Each number is 128 + 32 x the weight over its row's rms, rounded and kept within 0 to 255. Layers, rows and columns count from 0. Numbers have three digits each. The size before them is the row's rms in percent of the matrix's.

# up: layer 6 MLP up, 320x128, rms 0.27, rows 218-284, columns 64-127
# down: layer 6 MLP down (transposed), 320x128, rms 0.157, rows 218-284, columns 64-127
# gate: layer 6 MLP gate, 320x128, rms 0.276, rows 219-284, columns 64-127
up218 103:085097132062119083124170109158177163100099125123143209148111069150158117087110083084110123130126126117161097127164070144153118128160096097128151139118089121034120163091098111139095099125127109
down218 102:191087153108165156116100057129156126150115124086123099145157125158077131114120134109125119131116142133041149163130154077122103101136144068146140086125155131130189197168137124082160131153123136
gate219 106:131068204153104173123137116104181119132065177079104124114145187135117120148089110145086109133127162103188116106104132088106168110129130102077072144172141108158113113182106135095095154110106142
up219 095:055085157149150092150166165088130154133107104103133138173117165134114125101095161179140137140122117108137102118130150152130182070175118122159102162149070066114188185166154096166061171115155174
down219 105:139117201081140147171105073135104150159083165122136164171131146112132160152125087128067095146126076118128111103128138100158150173129141164194116096157160130208127104103088117114099096097076144
gate220 096:181102146121124127161125110151136106107130174155171171103088052155152166156097147158127198158126135130169196130147126116126125090166122108119162153156106147130181126139097178137139106084172078
up220 112:149144118103156102116169190136083129148170134095107085135117169101109153079152093131144109147108124109148099093109133097127097091113162136183154064078171116160081076116153117106144079112154174
down220 106:131183110127121111117129064088172136106069160159140189133197112086122099165154133095131135147159084152093200146156128130089135121144084110095140134136164132069119195132107147100115189110115111
gate221 096:132111121105146132148143188158130156088110193127149120127079115057151137132112064148137133160129116173115083072104146160134144151119162176203120089114108148164140089135066137107190119120124149
up221 102:195108116145119118109115160159152158186111178091120108119139081178134096159089093128125110101122126118193148134164208108174088089146165102063132093120112119068150136109104114134130156118098162
down221 098:136132146147123140133177139134124167038142122160112145118041113079155156106165188133165118136049141148142129112138126075102148150177110166202154112090110103149089142092154123142136132160138080
gate222 094:130082112194149114048138111111095110123049154130092142083123136107144191118121133093182163121088108121208184120119118120162137095108131133167146109129152116140157113107194113106106116144116165
up222 099:137106156189159132058149100156077122084164197152185142137122115072150186095082151149154116121110181155157147129167149132111082100165118110073142111120087140151172148127116137134111136145172143
down222 101:141108149183179081052142150089162130107094143115122102119085088091161170187138136085150153151113112153184114158109176109119095177108130154164127099124059144137152092164131142095147154117121170
gate223 106:141131106129107117094138114117158153172131113138151117098163111110132092118158101086117111065110110141121153138157141102174137145093189153178074172138109114146157091096175146110204163126133127
up223 125:126128130068131165142116124115156123118152114090147157078085196087101114157105137143135127118134127153198132158165134131122127094062146162150062133113110129102152192146065122133117152079112197
down223 127:114126149158149149112128107148105123112156132117165160140173089080161142152122060053116098136173162171093162175102093100162113109199100174132173108099111143150135068128161083097124141159119095
gate224 111:158061088133111117158161162096084107143124144187131114085167123132078144140110133138133149112167142136177130227120133105122127123146145126153109109145129155071176173196120112143072061168183150
up224 104:131088170113103098125145124169111093180103135084123124176115104116101097072121065101135163094166117090102123093092145125098165151163116123159147104144141103145145109148203152143166110143130126
down224 100:162131122179140167096096082077139177104041142100078164079096113126137087168122156176106164136127202141116147126113000154129104133162159144072087149109169166106114113123141081112162135113144082
gate225 109:134167095116097174108132137159085123127110066171132131205093105176144117100138190170114096136171075131112131113130086158096169199159104129123126157141102119125141143187110148142077117083175098
up225 108:117071158116038152104163155109132131128090142129118187081143075108121059089125165144150127189109054071134119147101151133124143075124104084143106092100121127156147163082143128110137140094071129
down225 117:130120150172148159159077105113092129183139067133104126128103130113140180131118113073159121130071153160141156129047025175149174131107141150092122139094169131074126108122073108061111112183169081
gate226 108:091079152168157092100132135146128145152113129064105157093115125141137057156126156127172120112165124124128168141188121135082151089123186149157204120174186098149129110120179135113149167154120133
up226 106:177156122169167142125103136173109122106148083168104126116130128093151200139160132143196177112124133115108135116131109064153165151123106205131181124098117168148165111096091175129128105163174153
down226 117:136132115059145090167144093117151134132121194119161123141050157148149147146146162119159119142095102158138100140097171135158062119137091151114060096163163104150106152125172145185142080107121122
gate227 098:083134147118103139165157153121111190126112161123107186099129104120146183140124184148138095157222133151120143122094090136168139094146136143141149137144122106166098144042128119081175139124177141
up227 086:125123120144130112079152126077087080121134132128099121138141120143119115067111069116144153097169139140210133131125188141175191192156111110045086084115139137143137144147074122140151127078122124
down227 087:148150143152186098171100068165157083058147164122115130082100110124132123136131135121086119148138106164070146134120010140169182083111203153171137135115157138172138115117105145094090118173145162
gate228 105:153147096153118159148136102152069131068138169169125133098154158095142135157120166118082187094165153088122126102145134160121203202083133160146178096126128014118136144139108110151107076118185170
up228 107:141132087170095099158133114156150187121041190129143164092113110168163120122089123139131142155118197087097114129106167128109081115161130144120147078098140130139134102113074074155091132180167112
down228 094:150168141152181072106142137079137036183137133146146161152107208116129137101197112086176096101105067138126125107163199144121126107130143126100151146144161077118172132126120085150157107149135147
gate229 111:136116131152156130145189137054103155096150083176071166157113146084117152169126091070179187137106125174126091153138123080127019110184137118114140150124129133117073159178125151114151130105184175
up229 098:094160132111096162241164148179119144119144105117115164170129109132132140169094154168092113115163117102097157166137065139151140144134099124146071098159097105080105121080118079113125117118069119
down229 105:148166120049106076135141141134149131130160072142134120168113136175139130087162152106127094143074124105153092175179089092100143056136161130100125096081122180124146113110139145172120081144114128
gate230 098:152152159160144187155126112149110123101118100144126132095108182138158135138122108121147105098123132087171142105107082126091083120138112155126060145140086134121101121124107121102119082114115159
up230 090:140094183154151154094129114142121064153091159154185122118130142072080148124108079092125061098151151079098134105180130089092178151107086107123119200155135115125093142053172106149157103133142133
down230 091:142086148138141120135102133109171141108142123146156139110136121070126116122099197146070148149157089085125114096107139137186115130177148147167124169117115193118135203175127116121104145094141081
gate231 105:158119110180164148124128117173192135146143071099102122141092213121152098132143147115148106083108153125084098092105076082061104092087135165126088188171132124175147121156103128086156135129134128
up231 094:110144181158134111068113148141159112106166120078123144149125131089145153121104129059140111119118147140114110130137135092130187054061119087099088103150099142180122044121150097106203061087119097
down231 109:163102096146131084153109075106150104173107125176145103148071140097158105128126121092150077163087121152114112188169179145152161137081103108196158145098104118132146160111213132171070136108114146
gate232 103:173049177113094166121102171093082105135107192131134069110138170114104104173143162146102111081154130118077077109070145138121201101150133163199099111105109147108114122162139128104108124146152100
up232 097:130134114101122153141140145154122109144118097079175131127092095099151105085116119162156079151132105159130129086146113063113071121124108166104078155122162139102142182196144155112115165073082141
down232 094:129157121184165141123133085132077099150137141092118162105093184166090166086149120110149133092120117121138113113173145088111134120162135098134054134174151093179177139103087106135173171167166147
gate233 098:165064123107165120137078175164106136166123136121135083162137159070128140118165103131215105199171062113131155153129146172131115114094091131090100149073115179169082089102106139124117105174103114
up233 087:125145110143141184155069169134188074143136117145128161128042145115159124102084116116161163081116089123112112127126110151159128123171111155166117079111109082088121052108159102171155120098134088
down233 094:177115139114172167099030113137113083172136117095116142139108092132103158126142185115104075112137164106153126121174086112105142183138134100170147098095152143102156201114159190097142120121172145
gate234 097:109116149090095138081086141131117181112075105114186113123121144140134096156155140098163160043048077133144155106066119146118151164090164115099120152131150125162092123090094157122154218126136163
up234 110:075086133121139113121127109116130088126081090127133117145086121091151104001108100136121089162125121112066093199184122074163103148165178136160141151100118107109127140113112150089133129125160100
down234 104:168152133050082218185162133169177131125161158139106118135114106118078156194140152157116124125120170132115178095106158142105118085114080169153133079116157071134142172123130082117070091154147154
gate235 108:110097129157119129100077188145106155126126114120097092104144087159121108129098178125117081114146129108147163109139121131131141138104096159133045123147127125136134156135120190114073105171156049
up235 108:127114100066140131144105107160155141184125184142104107196144095121065065150104060070148015118108125123136138124151097147119065108139143079149077091123127177155144142167146114109140169127090141
down235 099:146080169174140148116193150088147150102102129170144145136100174147123111114110144106177231102132144128154123143125106143102135186149088097084136137122214120129110133087068160178115114121187118
gate236 093:163118107135093111131091110145155114115114091158122155126175113141127114106139115142170160183153123072189079153144134164133117182139146127125149152090158119107116137068130157114217141088094163
up236 091:167130149101090166150155126088150149126098147125076181174086074136128129114109190120084116097106136146127144135124096136175162118099105154169117107142105200132127111124185120186153126117127212
down236 089:131115122052123144110156153096086127097165160109141061079111071177094137161096135149108072130157160176131121126089075113096100096145051123113134077138166163115134135139102159159125036190130083
gate237 106:133192112091169191091112120125134122128103076179123098224078131090183149216163167133121144121113163106105152117132122144078134132121145165164078119118142087140137129141128105191096120135135112
up237 106:092173090128068139139089125091091140132087176166091182162087111108148139180153093060116089126106144138098130137177119156161100092120156107119078135138222161182157090146128092127138148111084150
down237 103:186147151111176078096176108210162049092090143133167083101106186085148082158143154134148120131122086140185150124088146134089146114119109176150160147148106136165121162164135155205113139012159129
gate238 105:113097171120130102174171113141120119106101100173168095124127183099167163151162144072120170116172123107123148185127164170140181105140177104131095121117056172151159107167140118160103124152131128
up238 106:105145121163082106133164147099141120147131097192117099131127148073152119114135065102133166131161120091087142120112173185099141119126179123139132132149099159037110120066169139121129169173121160
down238 103:146140141125116088136091134089140117159174159126121081204154137096143118170083080116144114135107062141118166186140193127163157095104113085153219168144128093139126111121128130121057134112140106
gate239 097:077148126136112126052101119091197106152147142106125122072143134108176171104113131174178132153162162136128171090168085143093169103169155120173092063145119141127106067097091141099110109117145130
up239 093:178190209129170153078132125139140128141157127114148107134156117141148138119129141082045170151069167123122131101197140098144132155053106150056121154124093121108073118180094097134107137169131181
down239 097:135088140164135140192156118095117150129128160157103131113108130132112118168122087151151174111177142161143121203116125171111082114133141158099161125111131110092150178116107170142159134169148147
gate240 102:145131146128134143150123146137152128088153112172118150099158102121182110139112108136086124151073136182119144150139063161149110119133168077115155175152125141173085150165128160133076124160128146
up240 100:146150101074099145141124174181165138111119077114140135124154063165133089125112149117126107114159087167113119116159126162172086067115111128077112128120127157138134139115080092170170118178137111
down240 099:130132149194118118093099114153170100100148099169096157130119158136157165129130127155122162171079136097109094158163110166159166170116068141145187148119147078126086150196133122099099117090099119
gate241 094:089072098113120153104166148110146070095120135127144143186095113125156119078087113101168141155142131155183169078121095104109171089153110161135171095185097118054138143143136159092083178130106070
up241 102:094141153174131072177140114133176101148093113115118108167141137174066190116175105107132074162200079134124048114186136182135068115069093102145127101113116184083111122125089108133114150067106188
down241 090:160148134066104183129163114116123037111096088142164104173156122126150102105087132080192135103127129091193147150072102178104108069106147159141126108124110045145146118093131150078137098069139150
gate242 101:119111125136095089103140138084137186065097126165124123144147125141041167146165108115179148128091114120125187140082111141117132137109146086173105117129193110125127190126132139142078158091095139
up242 099:134198138082166095150129119156106154079161128092199151200086152127156163091157090136155097101098120143135171075149081121149159130093118102135171159118126063175091158118128168071085073117107115
down242 088:135127180088131106146114140045134134155137140147069158079159076142154153152097156064123167184111101115122115090082142122117128125168093198126144169158098185153176178120087107160165164115093129
gate243 103:111134138168135192117110118194114080099122173123123132164208149116106116108152071130130121157080215147162134207087144156143100125116186114116183142113114091177087129125151139134118137152138125
up243 099:094135089129126167146136112162135169096109131095123119151140133157175196127148115115102100204145168182116172136116092142164175154164193167133112106088173130163128152090207153122133057129139121
down243 101:151115118139125083131110141164124119133123141205112128121203085090115105137092123094154114066109120166142125125149190085094148094090086089211147175163124122088162128132161075109118155093090105
gate244 101:141126154154067125160113089128110085108147135136107082166160146159151143169084161113163173174159157057131183131184119128118105136093156145103098073099110073105096211105069117106096085136146162
up244 100:157155135095132131080099136152159121122151114160157170108133124124177082133135042185172139119193112141124148154081137093075153133160112090167167180135107089086177127171102110143148164100129123
down244 095:105125142171143157164171139110141189166123147187107113124091080163128119164188135111102108106114134181117153067201146076107119105090138125142126106176154117092108111146163134153116152104137122
gate245 117:109078142154150105137130198147144145134055153163123179141139184176112098122140107140142141142165067134166134128126188144179113102092188133142142123124151133119117115107063115148191111134163123
up245 114:128079132124131162173182100168105092092099061098142200115146168118192151147109163103147139178085167211109130143141124133124120212127140133096098118137095109170114112107137128134097147171112091
down245 110:122111109157140115143118131095164136136222125093162155135184088117122135137105119137097148122174215203144138123192056083192101096159114144120117124130084182126161098106128097103172150105151168
gate246 111:137122081180086119097128133133102110128037129123131090140109169169111093170070111181083091106093089128138106103099118090110103089097155143123094181169150119090114066135078141127137112144146121
up246 103:146096157111093103146150140115157125149130146160143131123189117115086102107158121122088098111146078057117114097184146098087135166139173099098148158127078138045157143149129132126151148118222081
down246 106:155148119152087079152145165127157110072134116158123131140103132129141141161078166123137116054140106132114167108100233106063083127106059159166158123190146148122091108139102095136069183140094145
gate247 093:087084151148112163095178053127160125096109031192079074143160128132142133087133122136158141141123107119176094063133150164147160114119159063139100135116162131134120073088107117168148118062094117
up247 101:104103155125163072188147136065102106132109191184080121049130120083087152152122155105126126133121126103118175098095142147108178165085143119155086158112115104132116172113081140069110056150130103
down247 089:164168068080074123127105126136153114121153100140143166187133144115126079084099173070146079093111067148113096142107074168171180099133108100125105114146113116130110154167184142126099131093086099
gate248 094:120128103168120173028089089083053153110138138100150186151108148123090102113148127122155125103170184164124125137155187151108126144070146161116134157117150086081082160176068144136108088136117122
up248 100:152140181111137219078109102145167113164121140158112139077107109137101124137130096115138091065165137145143160145175125102170142059152062118160147129105091091090105092129157150117173114064070156
down248 098:064150168124112140167075118132124173133125117121122122123188115116136096153089098157126119126133179192140096081080053127093155155062127197113095102157116101109072052163137142148132113156103072
gate249 102:167129120128144189125163134127127139107171172099109089141147093143083118207085130160127135075136177120117115159125139096112188113109065162129153100196154116171105146120115086145122084172127126
up249 095:177084130174086117149119139126099113105079107121116171191125151145156100046154139145186117102130098108126171108134153117086094150124102099146174122114086117118127086145080129107125130081142094
down249 100:151146141073123077142155072176167131079123130161158125128111136141105110152147083102108107149131150116139118136167166116140102110192135227114146164136127090201139132115143134104144124176071117
gate250 091:111144097159131166167141069135119162111197176107154105158221143131116120115114131179099128132176098107158103113144104170168174160144123144143123202138128100182148156176116112152109112190129126
up250 092:156123185098126103138101154162087145205094096162141160078105123169061079061179140133136084049178121135089135163101130164108131096157097099108085127174145143148092124084146120119152104139113110
down250 091:077145091034087124142135178110112157074105118088140121127062128167148109169111125157114149175099164147135125118118085156129091176137134124125110169084104134158117132126154170172131072111108126
gate251 113:137119145171099100113189105129165078094118132073106122217105128107117124121166152125148123120054161114139126065071093134076201141225149118168141133118117111138135108128165128097118060126145177
up251 099:091098188229213134209117171164117087162079085085155086092169125153099139130133088095066076112125128109072128149111122109137106102121137098137139155129156123136060117148120125150128163149106101
down251 104:171136090150065112056155088070189120136132092118093106179130145079160103138138176098120176148128157161124152103136146145123175132135076128125162123172089130136174147123152124109112094078174241
gate252 102:102102128139136135174142142069140143126093150065129119118139096103164167205166108113165189133138092097078075105104123117149133174141090188151015139086118104091126076096181127094195105142157152
up252 104:133102144188149145077137190125041121141167190104139135194170129085097097114143187137164133160113061159061146116117113160155106119078128175141118160127157164111134109098066119155181076125180116
down252 100:120128059094110162124128087127192165110113072146086096127056122155157186137138106081140168109131139127121130127140103092053151149099192104102124156137087076132170136203161125105153137172058139
gate253 098:123096154090127109092153121169090142195114167126081129103096157109144137185120147106112195154098164131126116157129175094134083126135169148137071139139159155076155065151172117124137136152114143
up253 101:180191195167090163085147077104151081161117096130110138110119103126083166164071103148087126150137129108095122154154151101129067130071159140068093130077173085111112085089067158213121129139109194
down253 109:132170145046111083164146127173160153173124188124121098149121112066157114109092154071113167123109126171086133157131245063098105169137119114178115144108083155092116096185178090125146119111082160
gate254 094:082082090101142138138136130134155172169133078114191144117095132079123121120127119173143129142065067090179091135112094153173106116051174088078105048132080051111102115131100189152110184135160121
up254 101:092119107116157098181143183171117109142107172136175103113088117126087136094111148144117130146075129177184107154141098201153147185068152071114096096099118116124120122085119159155076074123079123
down254 098:154101141196136108137120066095119111162176056100084133138171156069190111126135107078089114133116106031103109093138152063123156130163118135140136169102135141105109135115154094096151100088080128
gate255 105:070087081109151145102119167195194123138175115151127074144158171152179155154074134106184107163101115150096160176111172069113135150149176093089078127089112168149145085066115181107088126122155081
up255 101:124100140115172165100147109153130087103170064171140082136130162083151157063156109118071146165109113137058114143145132153108099095100139113101087153161182176124123103148151109127090155145120146
down255 101:115132170142157100142120062119139138123135078101120162142093106109128138196172215127089143115114179152147157138142128123106163090176079206132139211143123135151078150158096126172137153133129119
gate256 095:146085128176146109179128103123075090117083119093095124105088105144134160119122062123139170090157067086145132178140140142069129103120091118090107115140155143093159104103104151099071124134096163
up256 102:182165117090115065122097107131102043167146165169150154100092141156151181200094111139159126156146091167082163100104158119152149131169133087126061111117171153116140136108112122146167186156111108
down256 097:105140148214145163131141090157107109105159145090164065105186096119146132134097114138086104143090163099177066112159211137113113111138090127144139121135137167115123126118141176083131108131105148
gate257 111:173082096119136066118153100155103100133127097118122145119187102184152137145101154119129153046085130146161148128101105132068071110133087155105166131151139079098112157136149137150117169124182123
up257 098:131086158164128090134079124138186143136171109098148133149123148147129154152087111184132131145101101090138067082058111195187138170156075122090130162090173084187085096068128103145171141104077170
down257 092:135170119112151130068129115076119155072086188132119146139119107113152111140123157067131148136185096164181109182145134073138144094127160177120153096077144078191124105121130121089140112132190099
gate258 104:108170083124142124121080120140181046154121086094135134146144135127145049135119107090184107105183106134177138092119141168131086145119137122126069102167133160146113075132124091119103140086120079
up258 089:134171119155149099066115136162101076128138113133149091078115141110090147113141156139120073114109134087071089179142115120164093133116164072092063116170118160108163134113072127180111131110077171
down258 109:149153142109135117131117079115176105137083142112086105106151106113164067142104087123154139114188065148136144136188137226151135128112106155102165154077070131169104118126139094122164128071136073
gate259 110:144084103206114228141110148141132079079118146058162146120189130067159184148132127180131124162137170102123136157104153118165126077100126102103121145154133163151102099191088144144107127119148180
up259 093:195142120110068127133125093145110088114104158076106133085128097116166153087098184162098089176164157086132072083154179055131126109100153103098154117182097151132173107094125148102133119169068110
down259 112:157153131163102168134121138107139095144176174124120147102147140040153113116063141115136156146147100182146181170109132090120125095093118123121133093116134124147148099151171136090098151111123104
gate260 100:133140165100145119158092077191058166121127162130142155057158085124131085175138147157187124128153143184170143173132133098097115151140172150093050109127103120071169089159107149148150109146212141
up260 109:172136112089108112161128178089153113169136110104118168167151154178163143131105091126088091127125087162097169128140133155081092099143156111162077065115063107177087119181118105122188096085126070
down260 104:104088093134121112138162109116104162098134093117080149123100124169147121107100182120178130120115139097150097140085076129146121156119111049115117189112096124105137164053210112110112158114055165
gate261 095:127139117145100171220178056103143119140152111166152166064091149134116157093079119135092100132135131153118153141149146195103141079155169133150175140132167078154151116170125120117103096175115112
up261 098:124142146135150125099082133189136135205126042059074136096142170146130139136146109119163130135118175049129115125084120168126117106158148121126167101069129062124121126091122142098110103087178104
down261 102:115091124155103132101152125140147121134136201147158087163103125135152127147158158120104091163153160148115127115126083093083101151117101176158077139147122149130107080148116169219086142143118149
gate262 104:098085099205095196153130124106151043112114094080115102165096131089076110122123134084087083105127162094066119123108163104139121145084118090062101150114115118158161130160143186121116138135098113
up262 102:134119174177171164129177153106147084058150183073105069139157187107104117082139158163092069113135159134140120190144124132104165110081148088066182123115152131097126125123131146079097161105094085
down262 107:182130084133111156171088086162176097164155086090145143114086092152088089190056103132121079164114107121111144146097123134152101116157147147083111168090103140182109136127135139201128100111130144
gate263 094:159101107144134082135150128091109095148128092155111097117116189133117133108142149128169120134067090147163107195120103142077123121128101114138103164063126130102124106173087130111202132111098199
up263 102:098139151109083093148145138164102145147133098096126094193157123082165150109155151083156165173128111057107081109119111139145129124173140083156103127079161189092178133163108102134065089146145084
down263 088:150133151087100128145118156130135097107106165087096195111130093123128151122097111120157098126133176208114144122100172114092116099070157199077192119169152108163086141098094090164161169137065091
gate264 102:108082152179094158104101145126100115105111158108165149129123195110131092146177094066126118092168167121062142103127158080140163062101112130155106099141094178144139175097096190129065141123070170
up264 100:105146088112134144130092131087110142136126035147152114130144175099159151134142118117135079158139142144157119094140106163137162196117071112184162126083239105054151099124143150172104125141124081
down264 110:184155172141121136112156171187186139136113134173049115149132103136049114109159100196148104168081143122114120148090123167088123139146095139120117153146101149108112122136146109079180161122078137
gate265 088:084133163131111121104178135217146133158134151163204121103171105081129119091102164141121160122146166096122168150104112112103104157074114155121111129066101107146124091154178105119080148169131076
up265 120:174158131091150093099195123106147142117075143097140100137080127117137076095041108201145105146100103171101080163149090148131173125141115179149108062161147115062098120089112082161146104091177169
down265 115:164145122095104143168128112135097110108165115134137153075147124101114161155173158078138101118121118073151137142060101149085118097154110109110187175124118165157144145188189159061096146151080079
gate266 112:143110119153121085104152157091080133126091118146162100168161130151070146135132161079107133118126114100157181137078177133155152126132154111092104149112151179110128108079116101134140156093151111
up266 102:151166093154171106138151098104168148082126126116103131093164073070167161095078167151155127137081125064127137147154144093173114105070147075112090147129142119144129138128121156103148131098174105
down266 103:117151120084119140150087148045118089158120102126175106200107120128176132135092078127130136143131080180119133155107133116186169102115109148089209156134097118088134124149126128155092176142124071
gate267 085:125113081126098101118133085166179077098151120122085099108165185140181170151173109109051162133143148164120107142103129056177133098190085132070113078130124204135122128118132110119104157111113122
up267 102:145079190142120104136145158113121146159069121147173145140146130098157180157110140168100099062061175096131121138082112161178160136132211157149100177163160056150126113138147125158171110079112123
down267 100:139178117135212138117162116083101147144125189049159118126121147144058069069104114148101129108143099128110196079166074138114110122117083132149147142049136120113162099154146162164121115115122140
gate268 096:167112180105167105122155125154169125108147105101094142116145086145155138136134166124109155166200124127176116162164102119135095034076160100128126162173165173058091156109096114130168103129135149
up268 095:126138149140117103150095103151107145164122186147109159140081069144105138101096175151146162116129117139101129145172151148125085175090129150197062162073170108102092083133122099182121135176095150
down268 098:125146140117159184139064137128129187171093058142117155103105143108135094156204096081111110170167155094111110122135064111118121169186110165111096178125097141101142141115166150119140174128173119
gate269 084:125080101206121118166114113142111103130144114134099177075124149131084099094107139186132129199112107097143102182112043197163132083098106122122115089090138099192128124125156138153131105149115173
up269 089:097094211077175089069160120144126209127115149163144122189090144119209145110153115140133112126113161095058075158094145143145136105128195113103139156121121132115146142112127093147084092140093098
down269 104:064123098181098113177068152140196112158145107131108141093180110131129098152108160118168098155108113157114123108159164123150170099090081099115146120128127083124134151146140114134140139101153160
gate270 105:109129088107125142197103121087104132078109123122165152143130109150100118108135124106130147110165125123138125115177127216042140125105072099146045116058119138178092103176120099116133120140128122
up270 100:168133145109109160150047071120167184032109125085104092136104190203123149129181127133151098119109124099168132141140110132126139164168132138170122138163163092087086108178092149126190123162118117
down270 095:102113157221115095163129154062105147157082130132137122103177114122168094101167130116066112136148099120153159113131165143111131074126137142116180157136058159177127084151087189073097189091107089
gate271 092:120123190220160155111079128131149142129150175134078106205137124193136162110164084097093163087192143125165166120116122118113167133150100125102166124157127113153125077097198137189151131126081135
up271 091:153175144162134168136187143123092167189090124091080155123092134173155164108134085133204140110128111120136153083111099107115075206093172175152120145126137175159135131106148126075131161123139081
down271 095:151112099087123107099106082054195138064181159169163086113163097109110134132133128150082086167151146079108052196130122157069127089071094133140109171167129115062098162177132139153155136126176123
gate272 088:135065136110125119089160121088091119084122152144169100063130122134137158171089110139122096130133146114184202111050149181126131152115114079148116117128149075115069124125110169170181054123116158
up272 097:140128119139120142089101140125134172172102108047175106131068155099112136140101117092148094101125091145109134162131133156159098147137108169076093172112081206118130129153131130117129150207113102
down272 095:151112182148132121106170114154099067076132148105155174081122122132093170115120128169176207102111183089129089147147096132140164141155104176122107114140116110104164122098124084118134135159125183
gate273 100:109199127151114164123117193114161148207076123128105080154160100170102104138104117127129125202142125136147139072151133136136162166099097167122113131140174173139122050111147135100138203092107149
up273 097:130166164178132103077128159119165164144117140114153164165099085062063104190171054083127140127142112160067171122136120172173180096143147106159104147106141178175111141125117141080122173071116182
down273 096:101118095113151165122120116115060109171124145136137101094132145163140141154030180137074105135140124094142175116118163089086137123153130115163140162049115112119101041184117084208108133182100114
gate274 102:153130101137106096110167106169158137119145116122108114098058104158133134137078117136095156099160130093103138086039100151076169139140106079136095096119131143151163101073131211114144144089132080
up274 097:104166088107117133079153090088131168135170175090181142182205112088120113092124105107163159114134139145086133168197112146160089120128167109147141177132152172141157046154110134046112138129137150
down274 093:095166126141140133166140172185102103090080079122127135135123075080114174091137181144097173212153080089112163083085091157115146088147096129140125134100150160134128175076144185134097107124144187
gate275 137:118100095111084183159126184139131156153107102131105131127128168094131080126123140101149183105134106111124123099140139193124148109105118090144128121139135156060176145082107106156100131058108080
up275 100:134155112100110144176139119132148124097138147144139115067131146116100098116108173097113113116130148113112136149143076080137122107150076093155096063131080173188075174111203075138198105167174126
down275 114:131109105126171114150109123163090142090101150088146124102068069136116132223110090158135111132126141142119083147141061116132071133087136124120073162168174093144119146162115136098098142146155185
gate276 117:165106085141144137117141102158129094096130158170126101168106131185113139152143152132142142164158136126168144186132117127182138102106154178101068180082238135118059151145119097194074079098128101
up276 098:144159203088132131155118121134135158129183149139147161083150093104178150108191122095100125152078175104149133130097094159141147131141145158133097104127104150096140115106182116144125118127142108
down276 108:106140142153134147146225122149120149171110073149092133115144099085131124087084130084168123113119146127160118070142200105066112182118137131113144162160157096106150162155085144050164119191104168
gate277 094:160154131125125183117166123170130145126097142187132160069057164120095071169126160094117100128091150109139140178078100123131105093132142062133108106145149126106069084124146156172096150118124183
up277 102:168136146125122156134075109098093145091119162121178183084161118133098144131192104138134221149126113153194132122160211169160123128161183198097117097142172100118160130178127124146137109136121109
down277 093:048090107178146110140184179113177145085155078103085141179141109136117120113128112141105080091113129060065105156100000110125104140109102098152176131145110122140106162096139148171133091125147121
gate278 104:132086100113194129110074132107135133116130146066170139173133148152129121149149150107080145117102150164143133136109126124075158140177104169126148076137147105116121083096069131129145099141115172
up278 099:195133163133177146130114132160107222123158141109101065181202115153051096116148139112145098115203128147146136163132095164143147140122104075105131180080118111079097187088138141120061098119101110
down278 097:142136170093147116120130099183112124132121086154106109122128129110121074166114138083085110089084172154097080190137142106131123125189118192191131103115133151142119103108137174144181134125128147
gate279 095:131093126069102121150132121136148120131075093095066109079136084123082118095165080148151102148162197153123146175121118161119135146155153161133098096157092157117098152148153124132114151129124180
up279 093:107160157110184180131126090133170108140129031101189087150115161120147102161127177172040121188124114129087141169132159140103135184100111087150165125111195135111150149126127117180109148075100057
down279 091:106137078131083158088120141201104144142181135102068141125105116131146118113148158160106151072155116127072094113162139141095067146134121118120124094169154082152105125148136122108125160113146119
gate280 093:108164156147081180092160101113084119089110112129142122130128141099132142114084122147135150123091154123133147056089111151061126106132136127161135104113181152121163163155149200112118178087139146
up280 103:110134044159158167068114165102086136201090134094138178108100187129103106137133187117105119075176044103169132081165193141121087123110117161089132191136127134102153144159136095118121101133135075
down280 092:097109164068139148156143112102164156102107168153153122132173130146105155123128144119157130166105202105121121138118076099142111190100139066159104070137073158163084152136106119179165150153117128
gate281 105:121119104131150135094117195140128157087068176140088127137103136072177155122135118108099135174085075117130101127089147152076108078192196092191130101206106174165128106100149142088150074129129136
up281 106:177125104129213123053145111106085101114100081124140127112131151096110178116170090128107098126127143210154095153152083120084083097152138105148159149097143158137114095114137104129097135177059131
down281 113:129182201119125097152120158130172148086143121173108120102112079078196150153085140106158157216096108117141114134153188141156103116100098099077090103177105153170077161172138167136139118098139187
gate282 097:153107101143117079084116081080120119127056089120120153143135052179143105126106109177154097130118114122105126149117151116117120106087134122167113115100122072092085118160146100086060152183177102
up282 097:124069141063083150149165122139152140143116230098120077085160145099089141123098157144099197077133186130143127204144124123130131171097100138171189148111085112151132193140118105137136125163130137
down282 092:094156095126141120117138181120138061103127044124167158122114162162180091131125138121162070193183104126119147071133127122124153107135084138142065100121115132100129120110124138178152129132095098
gate283 101:120132147088114107120108148131162084096161154172097129138124130150187121092094140136098078156117135104180116145103110117116104130149190090161121099094119151082155115056153125127152068160177136
up283 090:116162168119161119115067175130091116164138127141134166121130101176147130108143108111175095124146085072158130110148082118146129093139155097109154108109165130085101096138160138123109185170116096
down283 104:108158138072130136121119166141194095116112153176121110088156127102143082155049112144163119146118126194123107123172237107154141174112111135109100121122106165087159145151116151161125090172182223
gate284 091:130144105112124112159119129106078116145122104110143187092123119166134116128144084159145159126125092090145131124192144150127120126074106155092099161158174137132120114152103173181160057106094124
up284 089:192138054100118136128097166159135096081161163145126159130141117092116088175148120145194206142136096154089173149104131099153166158150106083092132071094144152100135138155163229142149152107137104
down284 096:145173081154150090132137142172143133153080118102147129125115134099202144125108173118147089158132131107128096181160216141154128108079130065161124131144130122136101147134151090182197120119141123